config.toml
vocab_size = 2048
activation = "squared_relu"
norm_eps = 1e-05
bias = "none"
parallel_block = false
init_std_qkv = 0.0323
beta1 = 0.93
lr_head = 0.00678
grad_clip = 0.5
decay_shape = "linear"
final_lr_fraction = 0.0
dataset = "wikipedia_en"
Each number is 50 + 12 x the weight over its row's rms, rounded and kept within 0 to 99. Layers, rows and columns count from 0. The size before them is the row's rms in percent of the matrix's.

# layer 3 MLP down (transposed), 768x192, rms 0.0325, rows 382-400, columns 0-191
114:56 52 42 56 57 48 67 48 47 55 89 78 46 34 59 39 41 56 39 57 35 36 60 60 48 41 46 54 55 44 43 72 44 68 36 39 68 47 65 61 62 68 33 29 43 37 65 36 52 62 64 58 72 34 34 48 47 58 44 56 30 58 33 52 48 44 48 49 52 50 52 36 63 31 51 62 46 37 52 58 48 45 55 45 46 44 54 37 53 22 58 47 44 64 58 68 42 37 40 44 29 40 67 45 64 32 20 53 41 47 57 59 31 48 41 66 52 59 44 71 47 30 43 50 57 54 50 40 53 52 36 53 67 70 79 62 35 44 58 49 41 59 66 38 56 39 50 48 69 49 58 38 56 69 42 45 42 44 29 38 79 56 51 39 52 46 41 54 43 49 52 69 58 49 58 65 52 54 44 71 79 42 63 34 49 36 45 64 72 46 40 53
099:54 67 53 29 43 50 70 30 36 52 67 56 40 48 44 48 29 63 42 50 70 53 62 49 69 51 42 60 55 50 58 69 39 56 54 34 61 38 15 73 64 55 73 51 68 44 30 45 76 43 69 33 43 56 42 37 54 42 48 69 49 60 49 58 43 37 37 49 49 60 39 33 48 32 44 61 70 39 46 63 62 61 52 71 56 56 37 26 62 59 57 26 39 49 60 41 38 46 43 63 44 46 53 66 41 44 56 40 55 38 50 64 32 26 69 48 44 62 35 43 63 60 40 53 38 34 51 45 48 54 34 47 43 39 26 50 37 42 57 49 47 53 60 48 44 65 51 39 68 49 70 50 60 46 54 34 50 44 21 54 42 35 46 56 52 58 61 34 70 42 56 56 73 51 21 59 58 47 58 46 51 60 42 61 35 63 75 48 46 50 46 59
102:50 67 30 37 62 41 59 69 47 50 40 54 52 40 55 55 29 53 47 68 41 47 50 53 41 48 39 52 33 36 30 60 78 56 60 37 38 61 53 50 71 54 51 47 54 32 61 51 41 83 48 40 75 65 59 34 65 27 74 49 49 44 62 31 62 44 59 35 64 50 64 25 44 64 38 61 56 30 49 67 50 46 57 60 68 60 70 53 49 56 56 35 52 34 54 52 43 63 27 32 54 32 55 43 67 52 53 45 46 50 68 34 40 65 37 60 40 58 57 61 51 44 55 42 61 46 52 62 70 61 50 61 34 55 45 43 39 41 43 40 40 57 49 43 51 56 62 44 50 43 27 50 45 35 44 58 58 57 47 44 59 48 44 56 47 48 50 62 47 34 59 39 59 49 65 38 45 58 38 60 65 42 78 46 37 82 39 29 81 41 36 26
105:52 28 37 53 46 48 32 74 60 63 68 50 59 54 35 42 43 53 54 53 68 42 45 34 18 54 37 59 57 52 30 61 69 28 67 34 67 34 34 51 41 54 43 36 29 40 49 38 37 60 55 56 45 48 54 44 63 64 29 49 37 34 49 55 50 49 55 69 45 37 61 26 58 73 70 64 32 53 45 55 36 54 56 18 31 57 40 71 41 49 49 49 56 33 32 57 44 50 39 57 49 51 46 66 42 50 45 30 43 45 57 46 41 47 42 57 36 72 57 33 61 68 59 55 44 45 41 53 35 60 36 28 55 51 55 45 55 69 56 52 43 54 57 35 39 45 44 50 48 54 60 32 69 55 52 39 49 63 58 64 37 52 68 33 46 63 49 35 20 16 58 47 60 40 36 55 42 52 55 27 41 52 60 46 49 38 45 69 42 54 59 46
097:44 47 54 29 49 50 37 51 32 51 51 24 57 51 38 59 78 57 69 29 57 44 43 58 41 39 32 35 52 43 66 31 65 65 20 30 56 28 51 58 53 49 73 71 40 47 30 57 49 57 57 61 54 60 66 53 44 51 64 44 39 34 41 49 73 49 51 73 25 48 49 45 48 45 43 43 52 60 66 39 41 51 67 46 44 82 69 48 43 40 51 65 48 47 46 42 55 44 46 49 36 55 47 46 68 58 41 49 47 48 34 45 52 41 56 60 49 55 66 44 42 61 77 58 34 33 56 40 54 63 47 46 46 39 31 46 71 51 68 59 58 61 38 41 52 65 55 37 35 47 30 37 57 23 48 28 60 53 32 36 58 41 34 57 52 38 40 55 78 49 53 55 44 42 59 47 52 37 59 53 50 78 47 48 30 56 60 53 54 47 38 80
089:75 37 24 48 30 69 47 50 34 40 58 50 60 33 38 51 46 53 44 65 38 62 49 42 45 40 31 49 71 62 21 66 35 65 72 65 45 43 44 26 50 51 63 35 61 67 36 54 30 60 43 53 69 46 54 36 65 56 57 39 48 55 64 45 64 31 65 35 56 54 63 59 45 41 31 44 68 66 54 53 21 64 69 50 38 52 45 45 54 42 50 48 48 35 54 52 56 66 49 61 68 59 58 44 74 64 48 45 54 64 49 63 73 32 65 59 67 55 46 68 60 53 54 43 40 63 41 45 68 59 58 54 49 49 71 39 39 44 61 46 55 58 47 36 66 71 38 54 54 41 44 60 60 73 55 46 38 50 41 56 43 31 48 49 58 41 44 43 44 47 47 76 63 36 57 54 63 55 78 70 61 58 41 47 45 46 28 49 56 40 70 40
099:16 52 40 63 35 53 47 62 36 29 35 47 52 23 62 44 48 53 67 45 69 35 54 31 70 61 58 55 37 50 55 63 40 46 54 40 60 45 48 25 72 50 81 43 38 43 70 40 39 45 38 58 53 58 45 54 57 50 46 66 58 41 52 53 53 60 48 45 60 56 52 51 55 64 66 35 41 47 61 62 67 45 67 35 72 47 56 42 57 55 25 58 48 63 30 48 38 63 44 61 54 47 46 52 63 57 90 39 56 41 26 68 38 60 38 58 56 55 25 42 53 40 26 52 63 40 52 32 52 35 53 44 42 59 41 40 53 85 49 45 52 55 45 52 81 58 53 50 64 58 40 36 63 46 52 51 58 45 45 46 52 49 32 40 51 63 66 43 52 33 46 65 46 51 48 58 61 42 62 41 54 52 69 50 58 25 28 40 41 39 47 55
101:34 47 55 55 50 46 41 35 60 41 54 39 47 80 41 64 38 53 40 59 67 35 42 39 54 62 44 30 47 75 38 46 60 61 59 69 61 49 46 65 27 62 38 51 44 50 34 69 60 45 27 60 51 47 53 74 67 48 36 56 61 50 73 42 26 66 55 41 34 48 47 79 48 40 48 58 40 37 69 60 42 31 55 60 54 58 53 54 67 37 71 53 63 28 72 55 28 45 47 46 62 57 51 39 56 74 30 40 57 43 54 32 58 49 60 47 34 34 41 52 45 56 75 41 51 47 53 51 37 64 38 49 51 59 53 50 62 63 37 49 44 55 41 36 57 42 44 68 46 58 56 39 61 39 60 28 57 46 42 68 44 78 41 55 38 58 63 64 57 56 52 37 51 61 56 68 46 46 54 26 73 44 32 58 70 50 44 65 65 57 56 62
099:56 62 50 34 54 53 40 74 51 54 38 60 67 53 40 26 60 51 65 52 44 46 67 44 57 36 38 44 41 55 43 75 61 46 51 54 55 52 58 41 69 50 43 62 69 45 60 47 37 44 46 41 28 38 45 74 57 50 62 30 45 58 46 45 15 87 41 31 41 43 38 64 47 46 57 44 48 55 30 49 60 27 64 43 60 65 70 39 45 52 50 42 35 37 46 43 55 51 34 44 72 45 55 39 31 67 60 53 59 61 55 84 49 62 45 44 45 37 50 65 46 54 38 65 51 38 62 45 43 73 64 50 42 69 70 46 57 49 36 49 39 44 45 30 56 60 62 39 47 57 48 50 81 53 49 61 66 48 55 42 53 33 31 35 52 45 43 34 52 51 49 73 41 77 46 40 65 50 39 67 56 35 34 53 58 47 41 70 53 43 36 43
104:47 55 28 31 28 56 44 56 46 57 56 59 62 32 37 68 30 70 48 50 42 37 43 44 48 55 50 56 40 45 41 43 31 58 61 46 53 23 49 34 35 35 53 61 30 51 57 55 52 65 71 20 70 54 47 69 65 59 48 29 71 38 60 56 50 54 40 42 69 45 36 34 48 44 35 41 40 46 61 61 54 11 20 42 51 61 45 39 73 42 38 54 39 45 43 42 53 29 42 36 39 70 50 58 36 64 50 51 57 46 57 63 53 56 53 52 47 53 62 44 55 38 29 76 51 60 43 54 59 54 42 49 36 55 75 54 45 52 36 59 48 66 41 66 16 34 56 45 40 42 57 55 35 47 35 60 45 43 65 29 69 54 35 34 44 46 38 44 56 57 52 39 38 45 31 47 47 51 40 60 53 26 46 36 50 44 61 54 59 52 46 48
109:50 39 42 64 74 68 43 73 23 54 48 72 28 36 55 49 40 41 47 39 44 49 55 54 66 14 42 39 44 36 55 53 55 59 49 57 51 60 56 60 45 42 37 57 71 58 49 57 35 53 32 46 33 50 46 37 46 53 66 52 59 76 51 57 65 38 39 64 50 69 47 42 56 43 46 28 68 70 54 81 32 34 72 47 47 63 58 47 61 60 47 46 40 74 33 59 54 47 43 52 47 46 43 68 46 45 63 20 60 44 63 62 43 38 54 60 46 67 47 56 39 60 44 48 52 52 45 57 64 38 51 58 49 48 32 34 60 51 40 36 66 50 55 67 38 35 35 46 59 56 38 40 63 42 37 47 52 58 60 67 63 61 50 39 53 40 45 55 47 52 45 37 59 82 45 56 74 40 41 47 33 52 67 68 29 68 40 35 42 50 43 69
107:40 55 59 39 51 61 60 31 44 57 65 47 68 25 41 51 38 36 16 57 65 32 82 41 45 58 50 49 48 44 64 40 30 63 45 43 56 66 51 59 63 51 58 59 56 60 43 53 54 57 49 41 64 40 49 44 35 69 23 39 39 42 41 45 49 51 53 62 75 49 65 46 59 46 54 45 66 38 69 38 54 42 53 38 59 49 53 34 63 58 49 22 46 63 63 51 72 29 19 35 43 52 62 49 42 56 42 68 46 47 59 72 47 76 65 56 50 55 41 59 28 52 58 48 53 44 52 33 56 48 41 42 45 60 52 60 54 46 52 57 51 50 65 51 52 61 45 37 66 51 54 51 45 53 53 43 45 27 56 65 39 33 46 31 42 44 65 25 40 38 52 41 80 68 37 44 51 54 28 38 52 66 57 49 34 53 85 51 50 46 64 57
110:60 45 35 57 61 65 56 48 42 41 58 64 53 56 39 49 40 66 33 57 63 59 66 44 68 60 71 57 50 51 52 57 31 64 40 56 51 48 34 38 62 52 69 65 62 36 46 36 52 50 61 70 47 53 61 54 36 59 69 51 39 74 45 58 41 56 57 55 47 71 71 41 54 39 53 61 41 61 60 61 40 52 69 51 49 59 70 55 71 62 37 56 53 48 36 64 63 60 32 66 57 46 37 64 59 35 21 44 50 43 67 39 52 72 65 62 39 74 44 68 43 54 69 45 36 71 19 53 70 48 41 50 65 62 58 59 58 69 52 40 42 37 67 57 29 60 50 51 57 47 66 61 44 55 24 61 47 32 54 42 54 78 61 51 58 48 41 45 42 49 47 46 64 45 72 40 24 37 47 55 63 44 50 40 40 65 49 33 62 68 54 54
096:57 33 45 32 65 50 45 52 52 51 35 37 33 65 16 39 40 42 43 69 73 50 48 56 35 31 47 39 68 36 53 58 57 57 50 36 35 52 66 49 54 60 30 47 53 39 55 54 55 33 48 38 49 39 35 64 56 82 45 55 40 59 67 49 54 50 65 53 63 66 42 44 15 52 51 49 50 64 39 47 77 50 48 61 59 67 31 47 58 52 71 47 39 63 53 48 62 61 55 41 48 61 70 47 36 46 79 55 44 62 30 42 25 29 48 40 50 47 62 49 46 70 25 52 58 80 61 53 53 43 54 62 44 53 53 63 27 70 48 53 45 41 56 51 52 51 59 40 51 63 32 42 43 44 60 51 21 50 55 50 56 48 43 59 45 48 56 36 53 42 59 54 74 45 54 47 55 47 37 43 32 35 42 66 35 45 44 58 27 43 37 30
103:38 69 73 62 46 64 41 49 69 44 56 58 49 35 42 59 56 71 61 34 57 28 64 54 79 38 45 48 39 56 39 54 49 40 63 33 53 42 63 66 63 39 37 40 61 58 55 61 59 56 33 54 62 47 52 42 68 43 44 61 73 53 67 61 49 70 54 48 48 76 41 34 52 70 41 55 51 39 39 36 35 53 39 47 35 36 39 59 73 39 54 67 41 35 49 49 51 57 72 38 33 47 56 64 32 59 57 47 51 35 47 44 51 49 62 50 54 48 82 45 52 35 55 57 51 33 48 50 61 66 51 31 35 42 45 31 58 51 43 70 64 56 42 48 51 60 64 21 58 77 69 34 57 31 36 53 45 52 60 34 45 62 58 57 46 63 62 70 63 36 39 49 59 48 59 57 38 29 50 44 35 25 62 47 55 31 44 59 51 40 33 42
097:55 45 37 49 47 66 53 63 56 47 64 46 38 41 61 41 21 54 54 76 66 62 66 54 39 61 46 57 41 45 56 41 39 28 46 57 51 45 50 36 62 50 35 70 61 29 51 35 36 52 35 70 57 50 48 34 54 52 72 66 30 43 66 50 40 60 60 64 42 44 52 60 61 39 40 41 30 24 64 52 70 37 41 48 50 41 74 39 43 47 54 46 33 29 64 57 63 58 50 57 85 51 52 40 51 54 51 45 53 58 35 55 69 68 55 35 11 52 45 51 48 54 58 43 44 67 67 40 56 62 37 39 26 57 50 50 59 80 45 44 48 52 62 65 58 42 65 44 55 73 47 70 48 56 60 47 68 61 60 47 50 53 58 48 43 36 58 69 48 38 41 48 48 42 58 60 57 46 59 75 44 74 44 59 30 39 46 40 39 65 55 44
089:37 46 46 39 45 82 62 44 51 60 70 69 52 54 37 37 65 37 65 48 52 59 56 47 35 51 59 26 60 37 54 62 33 51 29 31 88 34 50 60 54 42 41 44 45 49 57 29 83 58 48 52 60 33 48 61 54 57 43 59 42 69 44 60 47 50 55 46 48 60 58 59 38 65 40 75 49 60 41 49 46 66 47 60 74 46 42 48 57 38 52 40 28 55 45 38 52 56 50 51 42 46 37 46 48 68 46 48 52 52 32 48 52 49 48 69 41 47 60 44 43 39 53 46 66 43 19 38 70 48 46 58 49 33 49 58 44 64 50 65 32 33 49 45 57 64 63 49 63 54 64 47 28 53 57 54 52 59 50 59 38 51 39 29 67 68 29 80 42 30 30 69 54 47 41 56 20 33 55 52 50 50 58 31 41 45 45 33 57 41 57 64
097:41 37 38 35 26 49 56 58 69 40 54 57 53 55 53 71 45 75 73 42 54 50 68 53 64 45 58 53 29 50 48 44 27 47 53 34 61 52 65 45 66 35 32 40 43 64 15 39 41 27 47 40 41 54 43 13 32 38 47 37 43 52 67 62 63 42 45 55 61 75 56 42 47 47 61 58 28 66 60 38 50 62 59 70 52 58 62 46 63 27 55 47 51 64 58 50 58 49 48 48 57 54 65 48 30 49 63 54 53 51 38 42 60 69 49 60 51 44 30 46 45 47 57 52 68 43 58 62 32 44 46 36 72 55 79 44 31 69 42 52 38 54 74 50 46 58 55 27 61 41 65 54 47 38 36 50 49 47 60 41 43 38 50 68 56 35 37 65 50 33 40 50 51 57 50 46 45 49 20 46 51 40 69 56 47 26 52 43 48 46 45 50
092:46 64 55 58 77 46 58 19 38 53 43 57 54 47 38 34 54 50 44 48 78 70 39 50 22 56 49 29 54 48 54 58 49 44 60 56 41 40 56 72 35 36 57 46 47 50 44 63 48 48 59 44 39 58 47 46 60 55 70 62 50 53 50 39 37 31 46 43 55 53 37 58 49 53 81 57 39 63 52 63 35 49 57 56 49 42 39 86 47 52 57 61 40 56 64 16 55 35 73 43 33 46 48 44 43 50 49 67 67 53 34 32 49 38 50 55 46 61 40 66 50 23 49 53 39 54 55 35 64 43 74 47 50 38 49 52 56 38 42 49 68 38 56 57 55 35 59 38 73 61 38 34 66 54 81 64 50 33 46 41 51 34 35 44 63 38 55 44 71 40 37 49 43 47 51 54 69 41 76 61 37 62 38 51 34 42 56 42 57 52 47 29
# layer 3 MLP up, 768x192, rms 0.135, rows 383-400, columns 0-191
089:49 47 43 23 61 32 50 69 39 60 54 56 43 74 58 66 63 58 60 32 54 36 35 33 51 57 57 40 57 48 48 44 56 47 42 27 38 41 28 87 49 52 76 62 46 64 58 45 52 33 54 50 49 47 52 36 34 50 40 37 64 61 25 75 46 19 45 51 33 46 61 48 43 33 64 52 70 48 63 57 65 54 62 62 31 57 48 46 56 71 64 26 48 68 61 73 58 36 56 38 59 52 46 61 37 51 53 63 59 53 59 48 72 52 55 58 58 50 44 28 45 37 46 53 35 57 45 43 44 61 41 42 56 46 48 38 41 32 70 58 40 36 42 53 41 57 54 35 61 17 49 60 52 35 70 55 47 48 28 50 51 37 66 32 46 43 29 60 54 70 33 63 49 56 46 49 41 55 41 38 50 57 57 48 34 59 48 56 42 50 42 35
100:68 58 55 59 65 45 75 47 42 52 26 69 39 52 73 54 50 48 55 61 42 45 63 53 59 63 44 65 42 69 69 45 45 54 56 55 36 68 61 37 38 50 51 43 61 39 37 57 41 72 42 56 56 67 59 56 52 45 72 44 47 52 46 59 87 61 30 47 66 71 70 46 53 61 55 53 46 34 41 61 25 42 33 61 59 52 54 50 40 68 60 54 53 43 49 48 50 54 51 54 37 38 28 44 40 56 59 42 37 41 66 51 55 61 60 40 55 56 54 44 60 24 59 21 58 48 54 56 72 40 54 57 31 38 49 60 31 59 75 68 34 62 44 54 61 56 54 50 28 34 50 56 51 49 46 70 56 36 58 58 73 30 52 53 53 30 51 39 45 63 67 55 39 45 58 55 52 74 22 56 37 38 57 42 44 51 50 47 65 59 54 19
105:50 58 65 80 60 62 38 48 50 45 41 27 50 49 52 66 33 50 55 62 34 63 53 53 65 33 51 58 42 47 50 68 62 42 70 62 32 64 93 66 51 50 42 53 39 47 48 36 47 52 43 52 53 66 33 60 33 30 62 48 46 45 40 58 75 56 31 34 51 61 64 59 44 33 51 49 43 35 50 66 55 53 48 57 37 40 70 45 36 52 60 40 48 36 68 43 42 61 32 51 36 39 49 35 51 44 53 23 52 49 46 50 41 51 50 62 53 49 30 46 34 52 44 53 61 61 59 39 60 55 56 44 46 21 44 54 47 30 72 38 61 56 30 49 66 59 53 56 53 54 47 61 57 37 39 79 70 44 27 54 53 59 38 60 34 40 40 71 30 66 62 60 81 45 65 53 46 42 47 62 43 54 50 44 67 44 52 71 44 57 46 60
103:40 29 51 67 52 42 36 38 46 45 59 38 51 41 37 56 34 43 57 46 40 39 43 33 66 52 64 47 44 62 25 57 50 70 32 66 62 38 68 68 29 74 53 43 49 39 71 69 53 66 35 54 38 46 63 43 41 55 52 51 43 64 49 61 55 38 44 56 46 50 48 68 48 61 62 39 36 59 59 67 73 48 61 48 69 29 55 54 66 59 43 58 58 61 40 36 37 42 64 54 39 48 52 42 55 63 46 63 60 29 43 55 45 31 55 40 31 30 60 59 56 49 51 56 35 59 57 36 51 65 22 56 43 58 40 53 32 59 79 68 54 53 31 45 71 31 49 41 50 49 54 54 48 66 53 59 48 64 49 72 56 49 46 70 32 28 36 44 44 65 46 53 65 76 39 29 55 34 79 53 62 60 38 62 50 58 40 43 43 32 49 53
097:52 32 48 40 76 75 57 38 62 43 44 33 44 64 44 42 50 41 58 64 47 62 38 47 31 41 61 35 57 77 31 71 22 60 50 59 33 34 41 54 23 43 52 32 26 65 48 27 41 22 52 46 60 47 48 36 45 38 35 57 39 32 42 67 33 59 56 49 61 48 57 72 47 74 58 62 49 71 55 54 45 57 45 42 51 71 73 52 42 51 63 49 36 40 34 55 49 31 57 45 44 57 51 46 60 51 64 37 54 59 41 65 64 33 39 52 41 34 55 60 48 38 37 42 48 37 75 72 50 40 52 44 59 44 61 55 53 45 47 48 33 60 39 45 58 36 53 44 63 48 58 60 51 80 32 50 43 39 66 61 43 43 55 43 51 42 39 64 46 42 75 75 67 40 52 59 51 47 72 63 49 58 57 46 43 48 50 54 62 38 49 57
106:62 76 52 39 35 34 53 52 52 59 59 63 36 39 50 53 58 44 59 36 66 55 64 38 62 49 32 50 50 56 26 65 42 32 43 67 70 54 35 35 56 50 69 47 53 36 38 82 53 53 29 50 61 58 52 40 44 39 56 31 41 46 47 44 41 49 57 35 52 39 38 38 32 62 43 57 68 42 44 16 58 61 51 49 75 60 60 54 50 66 63 45 58 42 36 63 53 58 61 42 57 42 54 47 58 43 79 73 64 64 54 43 43 55 39 37 67 27 69 46 69 55 77 58 53 77 63 55 57 41 45 47 56 56 48 48 39 54 36 32 45 42 43 65 49 51 66 51 44 68 54 42 64 49 49 50 60 57 61 32 65 45 56 41 49 54 52 56 74 66 55 58 64 43 46 58 44 51 37 59 44 52 35 78 31 31 35 36 33 49 49 31
100:54 44 63 49 29 37 59 56 55 53 46 52 67 60 46 53 45 23 47 40 58 38 53 42 50 27 25 63 44 63 38 46 47 68 47 37 34 47 54 50 47 48 44 50 33 61 52 65 34 53 51 53 50 26 61 61 27 40 36 66 53 65 48 63 45 80 40 56 46 66 43 46 62 57 60 39 57 66 46 47 61 59 57 50 50 53 48 65 45 27 36 57 32 66 56 60 43 43 26 62 58 64 61 39 48 49 45 48 52 34 35 23 63 51 53 39 69 49 59 49 51 42 62 53 53 57 44 51 26 54 32 44 67 40 61 56 40 18 30 51 71 49 56 51 58 85 60 56 54 54 53 43 35 52 49 49 59 60 58 54 35 30 51 67 60 31 43 53 34 53 54 47 58 55 49 58 54 34 67 16 46 69 25 39 62 44 66 60 67 29 47 58
099:45 43 66 30 64 40 55 49 86 62 54 56 45 53 70 63 47 61 63 33 61 45 62 66 56 69 60 58 54 63 39 52 62 35 41 61 68 74 59 56 51 69 39 65 52 57 54 55 35 46 54 67 43 36 81 50 60 31 43 24 67 35 70 28 43 44 44 35 40 43 61 62 24 54 40 51 56 59 47 34 37 47 37 44 61 36 44 73 44 42 65 67 49 51 61 62 60 51 54 41 50 55 28 50 57 48 64 69 44 52 35 61 43 47 35 45 54 42 62 60 57 37 33 49 49 42 33 44 69 43 34 64 47 53 52 36 46 70 48 39 62 45 39 44 49 65 56 39 61 36 64 45 62 59 50 45 45 79 27 30 30 63 34 48 50 58 59 28 42 51 47 41 42 47 43 53 52 55 36 55 68 70 41 46 54 67 47 59 53 43 35 55
104:56 54 60 71 47 62 49 57 58 44 42 41 12 67 71 54 50 57 47 68 47 38 54 66 40 44 58 46 54 67 51 75 70 36 59 71 45 36 31 69 46 39 42 37 49 41 43 68 57 54 43 65 44 62 49 51 56 42 43 48 65 51 36 53 45 67 46 39 42 50 64 64 46 47 55 35 62 44 55 44 51 61 42 75 78 53 36 42 57 43 58 36 68 50 34 57 54 61 42 46 59 70 64 69 42 37 38 42 38 47 49 42 66 33 44 52 40 55 45 52 34 30 44 46 40 39 31 47 54 49 58 42 58 69 73 59 20 62 59 42 55 40 70 31 64 39 29 39 59 69 56 44 53 46 59 74 59 62 56 45 55 60 57 87 63 38 37 67 44 49 55 49 63 62 64 36 52 43 52 43 36 60 69 44 59 36 34 54 58 40 43 49
100:50 54 52 75 31 40 76 51 50 51 31 40 50 47 60 52 76 58 53 35 32 69 49 51 42 43 55 43 52 67 57 50 40 54 33 66 60 52 51 40 68 39 69 31 33 52 36 47 54 61 40 50 45 29 65 53 53 33 56 58 63 53 52 54 73 55 62 53 75 51 73 62 40 51 47 39 71 44 55 53 46 40 47 43 47 67 43 71 61 67 31 54 25 58 44 57 53 62 43 39 36 68 49 30 39 47 47 68 78 61 56 56 42 67 42 37 48 47 30 64 26 53 43 51 47 57 47 43 51 47 58 44 51 60 48 31 43 24 45 54 62 58 39 47 43 33 44 47 62 69 53 65 49 34 56 62 51 34 48 40 64 32 48 45 18 32 28 51 48 51 35 32 36 47 45 31 35 59 52 32 61 58 40 60 45 26 58 51 50 60 64 46
103:58 54 30 73 67 57 60 60 07 32 46 50 53 41 56 48 41 65 60 49 42 34 34 51 44 56 53 41 23 40 53 44 69 56 75 46 40 43 62 57 56 60 56 43 60 37 51 57 32 62 67 50 33 43 57 61 54 51 57 29 52 42 24 47 51 65 49 54 54 49 56 65 72 60 58 33 67 66 42 50 50 50 37 37 60 62 58 60 58 41 57 55 40 58 55 48 41 51 48 42 55 41 33 38 43 32 51 54 32 55 64 46 35 37 65 69 59 40 45 46 35 50 27 68 32 40 71 44 52 53 35 70 40 39 36 37 66 54 68 63 46 49 61 46 49 42 43 62 32 40 50 45 45 55 52 37 48 56 55 42 65 59 54 54 49 39 53 64 67 75 60 92 47 52 40 70 34 43 35 40 50 35 57 59 45 43 44 73 50 36 62 36
096:67 54 63 56 66 67 61 56 38 64 44 56 53 71 42 61 46 65 39 46 47 43 65 58 24 60 42 52 62 59 22 65 44 41 71 43 41 39 54 21 26 59 52 45 66 65 50 40 63 38 46 65 41 40 59 57 56 32 63 60 24 41 49 47 55 71 36 53 49 56 42 65 43 50 51 50 59 72 58 56 42 50 66 43 42 54 50 74 60 52 36 61 66 52 52 77 46 52 51 46 49 57 43 59 54 65 45 38 33 41 68 35 61 62 65 48 42 60 38 56 51 53 69 39 71 67 50 50 71 52 65 59 66 63 34 50 44 33 38 50 64 56 63 38 57 66 36 58 50 37 25 61 41 80 52 59 63 42 65 57 68 63 62 61 37 58 65 41 50 52 49 24 39 54 66 26 49 48 47 66 50 43 43 59 67 63 55 50 51 48 38 35
097:62 57 43 36 80 45 28 44 73 41 55 45 48 75 52 54 69 51 64 39 66 40 64 43 49 67 46 59 65 69 59 55 40 39 54 34 39 59 54 55 49 52 37 42 38 52 57 44 46 48 45 49 48 58 34 52 48 34 64 40 66 43 47 56 49 49 46 51 57 70 51 64 43 56 57 83 65 52 41 39 52 57 30 59 69 70 49 49 49 72 38 53 52 73 50 68 65 64 52 65 55 49 73 46 45 69 48 29 68 52 54 37 34 50 30 81 48 55 38 18 57 42 41 29 58 35 47 41 50 46 76 44 71 48 46 55 43 42 43 68 70 37 59 56 62 59 49 36 37 69 49 50 44 35 46 56 56 42 41 37 52 55 36 65 55 23 40 52 36 55 64 37 58 47 57 31 52 54 58 41 40 48 46 48 45 42 55 26 45 26 54 66
101:34 32 67 35 47 48 63 63 44 47 43 41 59 31 61 41 55 60 40 49 34 65 42 45 37 55 58 55 49 55 77 30 57 12 51 75 52 59 54 47 76 36 49 46 57 57 43 41 56 33 50 36 43 47 44 55 81 40 60 38 71 63 49 57 71 33 40 37 21 36 50 53 45 32 47 38 51 42 41 54 59 64 55 63 30 29 47 52 25 55 53 54 55 62 54 60 60 32 64 50 50 41 64 71 42 40 66 51 76 67 53 53 44 50 56 62 47 57 53 19 57 51 36 63 43 39 61 37 44 50 37 38 61 51 64 51 36 49 58 34 51 37 61 37 42 36 51 48 47 51 54 67 49 57 47 52 60 28 42 45 45 52 57 51 82 57 51 43 54 52 53 55 61 50 37 55 55 50 27 63 40 59 81 44 30 58 56 49 33 47 54 59
104:57 60 64 55 51 33 67 39 40 37 53 45 50 59 48 51 39 60 59 31 39 60 42 33 54 49 56 65 53 77 54 55 60 33 62 78 53 63 51 51 50 36 57 70 40 37 67 48 46 61 50 32 40 42 51 31 45 71 65 58 48 58 61 63 38 54 53 55 66 50 49 58 46 81 49 63 50 49 51 25 43 47 53 52 47 53 75 69 22 69 50 57 40 58 67 37 73 55 46 65 41 53 58 40 17 47 40 42 65 55 61 55 56 49 48 35 56 50 50 35 41 51 63 64 33 50 30 43 48 66 37 46 58 56 39 36 30 40 46 64 63 58 55 65 28 39 54 52 52 44 50 80 57 46 58 47 56 56 44 49 42 62 66 43 52 57 71 64 38 17 66 49 52 47 65 54 42 69 40 45 33 55 59 71 41 50 60 65 68 67 64 39
084:51 32 76 54 44 56 34 43 49 64 60 66 54 58 59 22 37 31 40 48 72 42 45 57 45 55 65 36 55 47 60 46 36 45 55 76 31 53 45 59 32 37 40 58 28 35 57 60 41 59 42 61 48 53 63 40 58 45 42 56 36 58 47 52 44 36 50 54 62 51 57 47 48 68 47 56 40 44 26 55 43 51 44 58 55 46 37 30 55 62 64 28 48 49 41 42 46 54 60 39 49 44 62 48 34 66 37 35 61 57 50 23 54 43 59 72 81 58 28 49 33 51 50 33 58 60 21 33 47 45 65 60 37 38 52 52 45 33 51 65 38 51 51 43 59 47 64 48 72 67 59 56 63 52 51 53 36 68 77 29 66 71 16 47 45 56 27 65 38 38 39 41 51 46 59 55 59 52 51 58 46 58 51 56 60 54 38 29 44 27 58 48
090:29 49 59 71 55 46 69 55 36 44 44 43 39 34 46 56 48 45 69 46 41 43 35 59 42 57 52 65 44 38 55 41 19 36 58 31 45 57 57 61 41 44 58 25 50 43 47 57 34 21 56 35 42 33 48 34 64 30 42 46 40 50 54 32 31 56 43 52 46 57 46 42 64 60 48 58 64 45 46 55 64 41 43 34 65 41 58 48 23 54 47 67 67 45 48 38 28 48 57 51 36 33 47 58 61 32 67 35 72 57 42 32 49 31 44 55 48 39 82 63 46 43 27 57 55 37 53 30 43 61 38 47 48 53 53 30 70 39 51 32 62 54 81 35 54 54 44 52 51 60 36 57 50 39 46 55 48 42 35 49 41 20 63 49 51 49 49 42 60 38 31 29 43 77 42 69 65 43 44 41 61 50 41 45 50 60 63 38 55 43 59 43
099:47 60 52 60 55 57 40 58 42 57 37 58 34 51 35 45 49 74 44 33 45 35 47 55 58 26 53 52 36 29 53 40 49 32 68 67 57 57 51 35 53 53 52 47 60 68 36 51 67 54 49 38 58 31 53 76 49 43 42 56 37 48 46 56 55 65 56 37 37 47 55 39 19 45 58 41 58 59 37 78 45 39 51 46 55 52 54 49 53 34 36 33 35 53 46 29 60 55 61 50 37 52 43 32 48 69 57 60 73 47 57 68 50 54 44 47 59 52 35 63 46 36 81 55 71 58 70 50 39 34 51 55 74 57 42 71 58 46 57 57 42 58 55 48 66 48 26 37 39 48 73 74 24 45 57 64 43 42 39 29 63 56 41 49 35 57 53 65 46 50 38 76 24 58 52 41 37 26 42 55 30 49 47 34 53 51 46 44 46 66 66 55